python train.py --n_layer=13 --d_model=512 --n_head=4 --n_kv_head=2 --head_dim=128 --d_mlp=2048 --vocab_size=26490 --activation="squared_relu" --norm="rmsnorm" --norm_place="pre" --norm_eps=1e-06 --positions="rope" --rope_base=10000.0 --rope_fraction=1.0 --qk_norm=true --attn_scale=0.115 --bias="none" --tie_embeddings=false --parallel_block=false --extras=["gated attention", "normalized values", "value embeddings"] --init="normal" --init_std_qkv=0.0226 --init_std_o=0.0 --init_std_up=0.0226 --init_std_down=0.0 --optimizer="cautious_adamw" --lr=0.0009 --beta1=0.9 --beta2=0.98 --weight_decay=0.32 --lr_head=0.0068 --warmup_steps=200 --schedule="wsd" --decay_fraction=0.864 --decay_shape="linear" --final_lr_fraction=0.05 --batch_tokens=131072 --seq_len=512 --doc_mask=true --train_tokens=808200000 --steps=6167 --dataset="wikipedia_en"
Each number is 500 + 40 x the weight over the matrix's rms, rounded and kept within 0 to 999. Layers, rows and columns count from 0. Numbers have three digits each.

# up: layer 3 MLP up, 2048x512, rms 0.0302, rows 1459-1558, columns 256-319
# down: layer 3 MLP down (transposed), 2048x512, rms 0.0276, rows 1459-1558, columns 256-319
up1459:511563493454548481523486479468530495518589461557514491503542483557534515534481492492534553510471471415471507470557418479507441477475567495491413518438439513443514543504554482500511463528517491
down1459:519500555519469507510489538475462476517540515478510532510493509491492545394508478475482457461544479531512476518516548503545414453515479416540502455556534533505583476492480506482504467513528531
up1460:529494481542494522480521589493510567492538482449497471451478484523518526504524449479540489535449522529524434516537459539417488525504567464514508469480533562492417571489486504474506504493507453
down1460:509462566512459513544460481435519422526518456493420504437508468508485571451473536466492494488519565550528488526537533412460524499488493495429499512557393504459485551519412492500513448524542502
up1461:487474551492517569484535482478555485532466474508509457531456487513510523595527516510457570483496524530478532508436496560500538500482503534489498534532607512453447495500502528457535451511548530
down1461:499465465517539500472500502522479510553474477486494521490497485475483495518459514478474548499540519475521485505522548532506489513497555481478442545459504479488455504494516521498477555493556520
up1462:477501606510531532463528502507541504473561488465522516509474531468442459503491552576488524523460436471530542486527573606474469511515467494494520523533482514497581510428510492506462504393548526
down1462:471577561560538513432490413545510500478470561510470489527506505479505479524525490562532526523482490533576525493492464519492467525491529500466487466503491447483464517511469485473508471472544532
up1463:418464459493513496521614494481554465504511519388482484404430530472455446574448568497475479490532447488553438565471479452560445464515521596513466546430537515473477489539534446482515492496483518
down1463:492556483480497571454582511539514501487485442486514433600492508481568429562505490509513446486493519409454420516505476497488445459501480533504502505508525531506431494477503507437535537508460505
up1464:460473531401490473491506445444545459519568506461552580529405422555465482479529499494505484448447523509495526493562429494532493454457545619500523427506495499479496442506537478496514504462512478
down1464:512494506515496461493530476494469439419495495569603466538544516521488583549493460496569419600510494477490508449535514460492514525513531563486476522479450471513506465529504449440452485453572531
up1465:438504472423549463370486467437493540509559519542444535494518485503473477494457533587536502526490546424520534412515493559512510482493457517453455431430513457438569456525458425501497457503515460
down1465:450485523500507539522531512563508459553523384443533432502522508562516545465478530499503530470531464565452542575557559476530431456527502495507556605525478452461464511457490502496513534450473543
up1466:520530541471462565501516547516477487496468471454508544497483532545474436476513514490494460493557510500472570458528507524532486571416543530570547494497526566510499540485514471492493494544525508
down1466:500470454492467484558500441495509442525485558472501471476554421488544437516406478514479447563481493449488466502524472455447464470539495462532472508487439484498549471469528529443510451416509455
up1467:510489511482483446490519590444552546553483471503402452441507558450507517505507510486494528499405432480514496511516512512514507452455494513514477611465472477548549506500482413450474487497494558
down1467:487504516444492519530440483449573486462538483581428473501475515506483448449583487495492539438514503484497523458490492428519440506565467550436546539487427527515507486486434548430507461564611485
up1468:536455513458418513538556558461548440512446490594479490506479459456544470483427504485470491534374407517522410560441470523408500459489571520531549580408531399502502464498534453536473546512528514
down1468:528480546444508519503484530562478484413543544551483431507453492537454421473549525469437529453436482498532547479475482439547482448467544557392529546467451462468512456461502510541504478507572476
up1469:597483497501393559473493523503485487472556547391498468488460499536445466480473447546495590486505491548501473506494494537545484524387531516476490506505489560556483479511434552466581530463459453
down1469:574488451456540538565502488490526541478598453467449443536507440506537472568502455493497533508429575457497554541519529452460456443433442575525504509474418467483540456457526466471564557496438491
up1470:499508571532487532509435502426487527544506513431461505503528552536554510531485524525518562565472453521408552528522531538510453483439520516442486462506487562498579560522530485468532554541476548
down1470:494452461511453479464473502439475490515509533493539556493472370495548499502502540540497485509543512462502435472525496548479510528530516532485536385489467448481465475492478540524513532453534485
up1471:520449536517491513427508472476553412565522501460558503450480486420556505475475478438460499476460509555517518409557462458455441449430489505506524515540501488472487491443570579494477526439480514
down1471:517501557552474543442530452487434524501432537568470441536561500495446502556540422459500448460550435594523435493509477474525524483526455534490512449546479456527464521490482481512477522483611467
up1472:452473455540536454491538535484592614528531474497565512472454505450454512498516517503542529519502477440539466529487544505477470385512476520484442547471491496513502547476535463521475530389534463
down1472:501466534537547410507570425463479441528544520496485536445525499397482510491485535482498465478491516495538502407546521463547483500546521545481511526495494540457468450523505523542469419490451517
up1473:524461513493433487505567513561543522502484504522448459560474516555483491502492474438503526514480417506513481508477431521464531485505487508435491463505475527562537575564494500541473448499476469
down1473:523435557549497538473508488455521478488525512518429544502518518523430543527560450476547517532502474490465499487534497488449497525535447456550441555493448517493546489475533507446482570541420514
up1474:535492535560528523529580509428541522484521513562454399449492453462465496479497492480494488490496454509536436455450459540420544509461579532450501604499500506495403501434528443555421481409539517
down1474:502480433509452503528488510543569494537495496450569499511511487455507457516525473407533499468493572590415482505523503556550546508491561515516565535509539490505517536515536464482537571518510449
up1475:549502493488458557540471513463493591464443610576514509461492506514505526577512506536553508546457488460524507461403470513531485419441529457589452520516446570487551516496474606455491476528474511
down1475:553537493461451495490450526436526507476509594570539500594492492521525494477582561538504503505416526471503501479503455419517547522541502481544475484574490576481545484505552482536502413470565487
up1476:459498499504518454490513517530493521522480524523545515488497418496422541457492489581516500494520467541511460496539416486514406474498590540535480505463428496519567489472556462508469499432551497
down1476:465447488492481433511534500462535538507502534457445501476469483476515439572498540475482438443452552461477538538505469565508436467461499564470558554454522550495469562477472536489493483552501530
up1477:427504477508531430521540506544522459476519427482504558537500449565484422454487504516505533522487428544567502548462530523457554524545518527539464498479465593510561447475478451459433475396520525
down1477:536519433557448522461538522487551490477462501548467486502423429465503549481574469454519495479509604524486553521514518483477524505580496535483468493498460509458431513472471538489496544461468585
up1478:552475503460494477506547482466550433480521528472482570521494523455456539574414535525496528461530475449430440490429420510459489446522554478469503544489503444517469513385508529445490486519482513
down1478:647501430497527452502481513487518507576448550492515506490506463522456512465546503515505549476491503471511455457537511522553547457467507354495539531530465481503476478519555523501491509558474544
up1479:453478569487556522473455451471507488455527492465532479478495516539514468476492508453529467529547520507494551408515499473537544493454524516492503526513569431596486547541551542588459474495517488
down1479:498494457511475490475547492554514475483505530512470495457476481499484535546498515505437520486434491483490462583461475561490458508501494489487492478510516508462494448484501523491531472553443522
up1480:510490538427462460531496592441479555540447425424520462503434500540505540500469509567466512489534457436463498492518562556556423415394479585477520487484459476468500477511507514502466485518445515
down1480:423406584504512519487453457458562539525508412436459544463439557532481560486489587589483462450468550530560440513587525512512492524471540513447436536520474525438431528514525521512508507529474522
up1481:430442475539535576565500491517491545565516522526534476407450564546509492518464519529516571473427522415478468485427536508464509465510496490535506538518497524483478529451563453514442448551532501
down1481:557541520453582575449544421553428485534491440461557567465498522508493472481477469446535480508482454514482527558470501522611465546458510476428486489523558595390521547480429526464538487473492538
up1482:422507584439454520483486473440523534463546486500529597482501508501538478538546514501520461478481483488479532504426464527483457485522471528504536514502474505530508552507443476528464563540464489
down1482:512521479549579449534435460549469545554452478517576489484551595466479432475506481525421489444498512510522549519488421474494556460476502494545496502469441445486566447471420439506521470527533509
up1483:497517502421473532468506520480487546519522525487489476523513510544516446512490565554541500443553506526492553515509498488492429517486485514378532491532479465518540527466426489427536469478454501
down1483:501482546458505554555534436522494543477447505481500474520556496504471555572526570549505531513502554494490556455534512489537510470567475452635482488467471484430462481491472515522483523447462437
up1484:446466534423520557501513503476528476461418500453494516510464553446506494528460569564483628455457472451540536496520531601456511534536488536448485492504478475444486490447451426453500580478548587
down1484:538507461517514504545422505464508540505494556504469441489508529456541462591488512500521469518538519511509516532487483478461463489475561517511460518541481492467432514504441562469525487445525468
up1485:450490487481470440480505574547509494500490547430472534505515517552496472515502457584504507476515449501480510552535475477464455427494576467469437514450539409483542473469497401556460513564412407
down1485:525558413467385484565479486525524468530488473476535487513501453447584527551433527499548446540525476438415488494562531486533482512544557488493558524467506459513490568495531452514454541522486527
up1486:439407620532496471509490472492575500500438414449495519550527494518350471525528545564501500487456493524519516495530556527540524513499558514556481515509530566476477555479541477540498458406515478
down1486:514553471497524418455517478516513460519475471563472566617520578508505494513558490506553513467479471484509535356468517504506499506510479463486574513527525570534560467506536451530513467468499483
up1487:546487475499451556515512554531539489491539455515550471538479452517469499502517508484556540433529500482475481594493461549523486518504532517525507484513418526463495505476498559452490494462489516
down1487:485491558513537486485529447471517500520461513484492525487517529532501501507485504487477459539471493492560483422489550511468537490486443500505497527454527444534503502520500465553518459522509481
up1488:536460472502559550550468512496516455476405500470523452523496482516467529524488465545464472518559465525480464421559563524522503478471431502541483499479502513535478533505549556537478584458543494
down1488:534560546459488446511530471439429462470484500515513524440531501452534454554477499504498492490544575384431439590483414471505501465458553498454517429471470549504561509486511413522501467505505503
up1489:540492516506422501507489608533513478487520488486457535499471475511476519542535519495495530508516483563457513464517461510553441526380494543523470451544489457462523534399471515486532546526448512
down1489:462572457464466546517431453479453489503477484419481475461556470495374433461526449516492462478469514537429441508419465488468489536458500452523494493493413399480525502443505456500576495467510544
up1490:511446491443522472521515486553494472478504519421478527477449497471499434522488505539508508498473412518534415470533495521511517429439450538501503486480542539511529549449483509479497476515472519
down1490:534442498515535501480480492540514471508522484525530477439508542477432536533457542501506503465467559492476493497461513499480538498501465490486450517438551472490508458463500468519488463540501554
up1491:566511492509550526517536579509494585456447556498477466538491455493457493473520457546484468539552443562488487530413468509493523514478573535509487489475495485488471528438437503415529516457582495
down1491:407481516487461447449467510502575438432570522471427483479523486543483554495506522430565476457502501529513474509492447524534489428501481516568490409551549469519515491567463564472494481462416449
up1492:503427412446511469495542437542494590479470479510513492486478493529500556455486467560536514488463451474483501542509475520461463493545507507431424492466481450428569583466517423523488448505511517
down1492:509430542538520538516474448495496534508529460486522504467484466516504484441589507440447450483515483497520500398477518489504489495546481564431542417550572512485520597513545468555407524488539479
up1493:530482572522538437549486464469461509541493448523549548496437438530542533448496515556550534526430495435547453475508526559568563473495498547490493527541549540442508494439509516473521531456467508
down1493:524457599512512515520519516556478470457423513471543473552443481586525543468530519439516474437458450472506441525467546460509490527537528460440550493486404482485480504474606468545481495503497495
up1494:539518505547508490497507477496494593459489483540495503535506503406495514533448581559510450520539474578493463513542520546570502548436569534567505473499551595510539519483464475528477488479529536
down1494:506478472531462499431488448503538561534507475548543465509496529488474414544498512462503509519462479478459485494437487552420443514493521500458569472544482544567484530550503408488497495486457544
up1495:603501480431473462533487518593501462525509486541488528494498497564503488514481503492635574481506483540526517493550522515523459478373513565516530495428504496473503530469517530524417513459511484
down1495:502513482527522460501492486499570552566415468510560518484480432515625556472500502465452485460499470529518517485530444532485451488583588476564540498486494464500459466515514462461469549474406501
up1496:416436593451501510478494478506520547462463514459528528512478476510469504505504565507535523507439495458533506458434508580491453521503517511503485506451512530500490489518502459460419544399465489
down1496:536530503489457528461488510450466481498494562559486555493496438493537508452580468468522544459533474523480481469491458453507510439450488532556537461545522481521506484583474596500537523542461472
up1497:495497545448523496429475524542546526517522574469512527572527494486475481488469507495460495489514520518476566506454525479538519432480490466532363522443526551575505509487592496525475605500430511
down1497:522487526449458531522516501652520536433528444447534467528541486462583441476496527503449517560538492435467531596519494510536444532506479532510449516473545523533476469515483522548494489473540614
up1498:572474549461481532529509534474503506555480515473542562468493509500492510452484542452464478487543496571519489536464560555465417426434475495452501607522532491481509483519452543474498515483508530
down1498:513481564511534509539454488522486505501476396439545556522551501509487624460543501493492503466520505450527545510532474542514480513485485470588561473486504514520503448554500481505570487485533455
up1499:479466550448530499486499544481566494503449520528425569501451498567489519492483542474458453531487463481448459467453466475529434521458508512568473502483487480522467536455535457546435472515557537
down1499:508491560530511449542499569513436535473444542537419543454482487467443489487526508479481475520544512520504538446436506452478421531559558517568553512507555512487507471489454484583559584527552549
up1500:459484443525424396513553527463491551473533510466507511593510517583545480540406486518604467458514473532481463533503497447530526412477481512470570495512478518520487454458463574453446483554460441
down1500:432588509461549490498534465494564498511493479486400566478481455539376399421484500500456488427495535522508516543508564529462489534555531536444501545518472511422507574482523430496394559503534462
up1501:480520559471478566491554531608509575469564486453497537494430500493438462517451502582530543497533517555442537546507505504524484509485547500583466512444502555531507473487549529524520481532515477
down1501:494473517485527498529528457511512541494510511508546499503497443468506509521566481468494556471553410423416486550565539512457457433531522479479512545490455540427513418473556532490453590418461513
up1502:480483446556467597521511529470533501481448554430483513511498481442491532475519526453479450496521523411515473470456567449503522492429481498480468494505492572496476508501532532413392514495504500
down1502:539467458480435444486595537480481502536452536474519497515481460520507525437431436473484564557541511452454465577533452517505593516448487453491510499463516486408501423593477567522477471568489489
up1503:525531470517451500481583536515519560506549485405473504499534541464432562490530517528477580582563429513512529485536431487534387546447482490501406507474478511509518493422476454478569533478512470
down1503:499533488590523588467567462409441518527539435387533508455558501496492375517476433529492530500511489512497447554515572506457458456498462545602504524484472518532482522456494480600502540493550493
up1504:514511528493439572500493499525543474512483465467577459420538444577486451419464597525466528575449496433439524436408640468454504450505512538596477509513432434527502526425566600521492479491557475
down1504:531440554572538502553444526442491371531500542493519448440562497542490496433586473439540556509441523521451486543496548417552482472533552500453412534543458454507520523481410514569539488534434602
up1505:487525470477562519458484482524533556545539527476527435485467437524515542489458509545495571581431519416509510499538480523418432399429519529490440563464471515487462535440609501482474528467491559
down1505:504442497490571530545438485522531540459512470468511439458551523494571447524500426541544548447499498506482564452506564431471477447555447437520528524487499476432473517516504603527507519507499532
up1506:472482486499467473467489468558504469546468517451515535410443473481448473451488424573529583500558440462567493556556487511482501468479513541399425485453571483474488450463500505448506587457462534
down1506:529552468435513494458491486467449401515507494473517492526531508493511501519509498554460507452533443513610484490493495546497473577576451491438480522523502511500553529526451517464483448531519470
up1507:505401549552547546477517496484551489468511523521539465559450510537499456544492589493488524496472418519476437519497406516528501460507385477430456537561517455524471580464516514436500466467497462
down1507:535555457577503539500526507455574571482480492487451477493424500532404448517539486530481527442528534473520466565542463493449604508513549431376530519463437500573514490472507532522457538485465496
up1508:408478476497474539488482571456530529571502539458541548437490502485515462492539485534480498506408593504590511495561455503503505505498486521576512504489563528471478525427496536478491427507451482
down1508:501513571536515430557500477481512467486604480522478501465494569564481488403570488497570442452446407501466502542468486530497539541432507498487507524481442432536459484563511491565487500459515492
up1509:514423545554487461457482480527544434504496461481455554459467524487535479462511514466459464500470505489551444465531528514521549563527526538553512575522491570542492569496472543506499545510550491
down1509:521547477489526511509582429503464541478506513442425463567517485481582472490444450446536550493547401438459576575435447476453493540571458463456461479545507497547536442499519414476476534516446516
up1510:428409542431577558476483566504472486504523503478473530516471582509468522490518505487446514519497483547507495469492535455543479410523478524498523448500534517379606500508495470496562469441485530
down1510:477562496532595509521481475452493458511494539488576541515548505559519513506519461572594523460519496548507464473541518524552463460518512504510508535558532533460523614458511503523478502490507481
up1511:403480523466515601521490467530486399512493489496538542539470549497477528481524507504470494481485484528536515481476506542568501478506474550514438543516455470486543528517472478476527542492479526
down1511:559513491565503457468462548524470530502525483494505472460492483537544530496523460524532480456503523492462429569456470486502527512427521441530498501579484540483500449463465483468501533516492519
up1512:556497532578468552477537515485511487523566533475556449484503513553442423481429489452481565527522519473492472503507426484555541525506576548523519449509470493517522498535522450518553557524533580
down1512:550474514499448533407507442449573505436565541570516507468550472535448507465506488446476505483449501506472492533579507492504518452494537526510525507593430476377495529532467534485458451445535502
up1513:484479512495455533565528516529586428483594510463552400550491456492533490552486530455458543437483507470454508487442481556484544479508495545528484531495474538484526531510576570464464445494547551
down1513:509519462545527513453498472477478497513501473507474535504487513469484504420606513514538487522532503480570496514536508516513534502538432507468496460438515527458526485500495498525527553475447461
up1514:478465467532508498484514572544485497518538446512535471484479464530507480541466465540604551470438468502422503533523465486453461471439528521472506491501466531552499510463497460477461496448498494
down1514:533520384566544498541485494513548523485512495528498506484556525479500493503529450470497536415473473513532466496495574523522503494579524473505521549517449501600472487529475477496469532558509535
up1515:509496564439503496413501551529531486484511556484458473421460535549485502534472527585530474398496467509432512504545504502496470450486523531482450498506520453476492559526565477529473501445497557
down1515:558569486508561480509435517461469508492436467543481499573491481499493484528561410558472506525494541561544541432449526399519483487530601491539460477399508439470519504472514503537489510490463514
up1516:496527566481488469496533548457526513529542396508461538526522494512465475501468538521582488466453448450417565507438485506439487504501549507482514572487420477498533531454519510518439502443566443
down1516:590526431537441517444426502427488508574452505548517508512530501534477538504464496505498479465538473504509487526527515461508497503522533499516471496432538439513449458606431525465505528452501473
up1517:568466493419484523526510536537509505515454514488464487475450504548509485451491550464558482555434522487534507435499514531512528545477520517488533516540491528469593542509516453519461517568505448
down1517:489521465576478514529480557460440526499484529508521498538543566503548516529451428559600418465560523560508515534505519515490453436526504471495491472482505461469459476486465559530525528485498478
up1518:422486511493525519506507445445518550469476455478460495382449483466496528450496496547562521485473409525562476482525473544454416547477523554446569485512470550465509549458504385443505534443533478
down1518:484573477511500529440447580562425510484448547530556505560557454418545547439528508437468526505497465414547519534516487518557519557437483488501528470511528443500510463589528520463525478473489477
up1519:502461514415447443426507536527554498581466529522543559456436457491436514530491525572515505467471517487465521498503497579496520495524451515479535495495516501465450457494455560503505535513450508
down1519:484472467557504508556477499413483511506486536476533452546524429506559478463515485499531419472494505482476512476506498472530561495444483485504472485503443457491510543460479500437481501448521551
up1520:495417538487570515479546479432414556389535510577600501541514528491455602503476521552535490512527442512530442473464512559473461455522483542598503524508442547537497520448516463462514464501550513
down1520:469400471534432500526546467452476472500503521533446490559496519552480520479469536564490454512536489428547454460461497451535485495476458453492505509555473491537446432506507510454511457512509564
up1521:481505479454404558505472487495523456502465493483583505450489515464477610549489511496553493462485524532432467472454453506389501494449535560553574534523531495501481490442545498481522525485550499
down1521:506570499489498439537480513515451532541506451475446505498512521549480473424477476446495435509592499501489509424587525529483545492483503478540512523486516563527457463479481467496529444529510577
up1522:462470541488508495424486470515525487521543491468553519474498493533481537459410551549467487528469503448456569471509518516494465527475479489527445477474512504525515512497540456419447518440531443
down1522:520457560412496490481450518485470456488554462518487544516433502541475511513550487549473462524494487542517544496525552520551507505500495477449491535476497446485532499538496514537415467558476449
up1523:463512486547455500511543538465499523575495491478599488500441516476520538569488477465546480542524517488510510589522496501459514472531554502460501469504507502538535492514462519498568468500433494
down1523:524536546499511527505525529462490436489585450490498481492501537462420503462511515483466507500541484504468465461524495548454524487544524512545501501512507461433564500483566484466465480559421459
up1524:498463515547524568539520509543563459512427491478494481489479479441539435545509486577562493507426422475523500470501499523544496489485468485504494558481477563473432572439433531583515486533609594
down1524:542520550543528475598520580489481545512441432525476529478537480526505574426550452512490461555475507507513473474486570436533459469475501500505519543503510435480526507505514518483457532529463438
up1525:485539482499507411474472484506480505516565486498475454516537533494490558514408524502492532550560425511509536498547475507482457492468491520525461555421476512476505493483562507480507486514443497
down1525:509534453533502518564577497493522520473493543536539499548551521516458507541412538480494500599442483526466448533484490508469583528566465514527460511490529510512516431510509426479526400526552455
up1526:515501493541476480535544586504546553534515483534516396491450495495441533517470492434461467469496510501426519493479500496512527462479585494414503483455505445501542492475505553469481532456513532
down1526:510470511513466467485488514435484498487492549522518514537486534546469545446489530440497475463539520545540443400554489422506498493518493477464504505545485515609518514450578513566462489480533428
up1527:473451543468513444481442509473502515493580526542494480474492465487525512549430493491557462482522531432461504521509392504400539476526448499543522508469482456439483636469491530533553512501502482
down1527:497444517503456545492418445430487477527528523526422487533477511561592533523550538481473439463489445461484530443499476474554573532566489469516422478473496529458515501520503532551517464523501446
up1528:563409509482522443487565520489498560516497528572493542590515501450518571537455496542474453494494537433493477479480428550489464440553463502557466486525520531485535504475422466461463512552479532
down1528:539532512466534554448498563546469497498383533486490465518524423534576528456570538530477475474573539483488556465535504518536423553555514508482572511433518476475549493480565483453477560559456439
up1529:506441561516526532510532569428524519443429530492553527557448511567455446528538538475456472483518456517490413496435545505551503518503493561622420504551560461544476503553494483479424453430526578
down1529:493488489555537495532494494501508430480487482496454555519493593500569536476502460543505470455559441529511496434471594419578492528472583496434509513431478535502514527494534473494472546491475510
up1530:491495570458530524469552455563608457493551460456539478516472460572452505463437543524470490490540500578504439578499451531464443535460490514551509471499514537488472511490485467511463543529570557
down1530:570512586467531508541535437524527512487556396547469493482493470466420493460497519434463484485522550573570500516497546442521442493416471473551506536477490487464484475500486500574516524494402551
up1531:511477532530485506522516499544489592484449495603555495553505580550494515534507569525463509468469416514530510477458477526476507485456454512517543524526452535511547564528477474550494512467529514
down1531:514511454534557494541454488516512491482496544483522497475508544479476524478541594496469466504511478468496543462476494516562532482461504472543498502530459505459484472572509459444495476473513552
up1532:551482439509553461492551473497531425525496503479417516533495445596498601479466463496526588499435533483480554456471502494483474525482491507541461576473434545436476546461485465443447538504395468
down1532:516501442541502520600440512543522524464488468491486463500527421488459574522572477494554537460520476527478509550463468451405479555447467454502468464536495506439533493553465515427466504491509535
up1533:476445526485500481433504510472503499604469545525471461539439513448523492517521511472516522519509492513551530510528474568492486477539571475419469512521561437434540526483467509522504519530499479
down1533:519504531445515562568529500464461584459574512507521384504507474482423494561502520506500555492502463544454535495507498467473499479525516502516495514541430466532503460482411506523494467505483488
up1534:534498500497513577428532587458528473553570509426556496517492587509474557471505482486472466476553471523469483467505474579431446484415529508466512491455509594556444507492450528487499546543544471
down1534:449592434546487513477474547456490496487523426567452472503515502567605501444565544491518579489539436440521492448527521468493421488513495379524578508505434461508523446508547522487537517548433529
up1535:528439538503527544527551508501563507558527448495504548524531520629511569534521533433502486521450483515457553503404526458482574445439456513509529485496558506576505490540541503547396510576462513
down1535:521484498502533573426572514492518452427510460474529545482511488539550538479533564579452457551546423484541447534523485460441521571613429482524443472480414492505475529504507505496501544444545472
up1536:458464523410516505545474494480480491480470495480456527559515552536514469517528469529514455510539546544531486510523499539482504527524529580556432554480515485480573521492525531524426507516542522
down1536:523550532454518532421495446456500471499578508468465462514475547498472583469483481570507523472527491503598447476537514542465442543483479515540494495505463478489491501455581539472527564514401497
up1537:489526508524477429429453476495462544542499504532543472470489530497492510574478491560566485514437519503550495518513457512510547373474505472548421532481489587510468573451541514487515516528510405
down1537:504483555474538482480532501482499512512473519527480516462477531511474545531484520538491468365479492475532530431370479482537501481553440539488497513489451527498502451544503515472553524599503564
up1538:537521588544432521369513536506507468516522477483571533404466487538430514483468502593490514542516511474489488512529559569493499434509500518496502560581380587486533477423570490460546557512505478
down1538:585540531451440521438546436435530435496481493449507488476461527487461484488543489553476431453504441512518514513502480574492484459500481506490513488470465510383470516536518473487521517464499594
up1539:479480562517539461484487443512523552595517483549489542485501504500455500434495530499486482521553521479477515512487507487505484501466482500541439549476557466459488533472476494523470525523539512
down1539:533568430499493507467497515514449486533452499512512470521513534490505472562476493525498570500467487485444494475515511524470546512510497503504461517513490522505463489471523434473502490506510484
up1540:557503543473417465486535592494503552558582527512493475480480500505492494507486519464468469522539472497480552523459528512565461533443575504477514487494465470535524470506498437451465573485509466
down1540:438400525518487557470477536565484504538529466440432528458495452475461514458474596472490484462540505503475515455511497517483470482526457521541551546500509504465523488517461532535501494466543473
up1541:449485572494536470495493590443540488577420482463526470521410404600509500587502510532458428485404334528482477461477516599411465499461491539565535498580480450538504489525537523532428433374486487
down1541:544491456437375449558486544513516442474451462405513510469445591448558467514540562515499490509523505459522537519498498493542532527475482470490515561549435589444477409554519581465511486484428538
up1542:437465496512475532414486479493497446565427460479478522486434594540478502509526513522461552551396448504496502620558490496471522416491497480512490473469562461538495533579496488407498478487461515
down1542:480478526517494498570422525459501483548521477505448543457516500509501498541529509540496505485490482473489528581582443439571545420572530499518494548424564497479449503428438522500531495480501554
up1543:515410497518519477505553507518578546529584543506465464517461521516508516531511471458521594457530517484490493507470481477450452499485543562415472446518525463559517454441586496443437503432497545
down1543:510510481447535522417500491396508465475463551550524513426503540523484456503484472536545512490489419539494506418547556496513457464550528507522528499496487423466531554564489508510478484575563531
up1544:470534498518469528523534447511522513490489464457523443531558514502526473489517492466488517552524523509464507509482530505497545479489462490494533508555487513617550467487530522451442453524483494
down1544:517463460491517475468512525436525495484472493528464523464479519509481523502449546484512462455496529485540515500493479497519490525492486516488499542487542490457442522545476482562508480491521486
up1545:528440514473527473438513530516501604549462506425474487510473557480447521501478574467484558548485411468460502516510496530534491505507473489550524532551496581512503494440477486531454472498517510
down1545:518601503474480485494494458489442482425472482461476556529529618520522463561552492492480540569523493537491532524438489465516476440525451522462514428534456484513528469461508471532467478571553460
up1546:526462534537488477514543553542518496552510494506462523523398514515567469494520521494534591491475473470574485503504541507518532523483490506506496492474425458548477505552586408535440529483441459
down1546:501510478506565436488527378477481499444478561468517544440426518494502536437400484514509474527448541467509439471497501538509476498497496521416493535489553503524439500496551545485492473553452492
up1547:452433508527493516493455520562507547498487501504585463498539546485504571526501490528504503506448501488444481483558427530509442419430535477528493499487490544536471512511522517528494554460533520
down1547:521456494479569522521449541474464492489526380556459480465516514478489559525423466508522479417467497494508495455497495438495465503507507493531536524483422468453458449506510521437445495515539544
up1548:516507488505473495438533493506536479521576447501515497497490442439549477478465524526532531528479503459522496503516500497427489441525529575514480496464513491538510564426550513546469457488498522
down1548:581495547519550459525507486521433507453569518541398531514530554468521478488492474513523459528502526476533586531471512462523498470546497533550475487500472517441506545554526474597534488505503600
up1549:471476551455455509459468513451505494510512467465526564533524448484457467507442496490571564479481590449414517441542605523543525508518567578501485477473514523502554524456497481524500537530536547
down1549:484497458492549478467448497522477510521493522580537537557500504510457511555539454458512536488479577437516519499478480512554619489476558506437564490539474432455577512504556546471517494543542586
up1550:513497497645477545466508537513527480587391489505574486475460501475486468467555508510494563510498499450528474487513523516553529508500508517425417455524493487457515559476519463473496454535462512
down1550:464522480491504467468469544430564463548475425493539509481464504457519551477557546505558461465542498471506500511499536525468481590478490507559430497500460441478499449526554522457538522478497566
up1551:452531637491555521527507508473572513486563536547477456540497451521429548536469553500512444531564490504454524477411524469528521501437425481585446507541540514516457510461594430547456521471433568
down1551:458556467502456483472574492485580465408465492479489450426471419543524514500449523464597567503436549433474509461438496525427520531527529530480476524556515493498515539490511495455482458471468447
up1552:524494460535472490501575484511502531524496469551454538443445588562460568527483465582483474534537445528467538522457522520466472484558510514512522496478520477462500562547470462511526500475508519
down1552:458536545392549502489562513482542532465425471500517482547613559450535635473411511503486475601464486561538537415509570481537513560500496518534461466496506532447540468477491475545420546478504488
up1553:541468550455523552489503500516591461513473473521483547361420521562468548447471445474504538440388440546509438470446489517517468453438517555487503620476582477447448607552528493567449508530553492
down1553:525521439467528512496448487457534480536453525490502431392516523495490478579466540498526533527543516492537478521465529521478496460470521508542524491499540500510528552430612461534499576442531591
up1554:494490519473492484498512517427534546547501469491483535509444520494458513453489518522504511467468493542517487479541460539513464481442555500482469495458459534478509542432469483485499528480526500
down1554:476496487509478503485479477463543502489482522514488473484489528475481508468512487466507503478501452492456539508514469524464489497494482518495504501492480531525445514514448520458529483480509517
up1555:529442495540503484530539502484499526564472481504543456465458511529446536457509507512512487510520486478471526464514524559482455453454556528503466518477507445520539515499608438547437476446562486
down1555:473528537502494526506518463487553469473525519536581507450461487499467475499443506540543480468461515453441445523484467509491449505533493528436495572495526443476549487539527547479537501504464527
up1556:496484547554473537446522499516421452561567520406519458532459504485472413538545569502511513541564429518604501515499563491522466496454466497560519554566500459449483476361486447494501494454482520
down1556:462488541473552516516415424505464449481493493460523477509495457452478469456515572497526483496490473515550545574428455520457447480510553519466485485501424494467517493414538382550551534436457472
up1557:469516455462495444518497448529548500494454519494449423374525467435482510503418544568537503522515416389518459521492510510412470526507490529574416499397442496474471503482523510427546459420560538
down1557:516462471523520459468492490505509552480482503492447512485462508535525427424483511506488522440448528447485540475522468560501452539459496505485512462559479498502561480583490503562535534478487535
up1558:446454595503522466521553561546514473531465471519500587513492533496433481483528523598461529505507493480567464512437568508478444472527461501507431539467531505520557510439463417519503526460503469
down1558:461546473479451463446513388507497483560499559533487507503540506546528460495485511497558526410607464535508483513449500561519458495495419506476558482523540480495544500530401486482515498388509487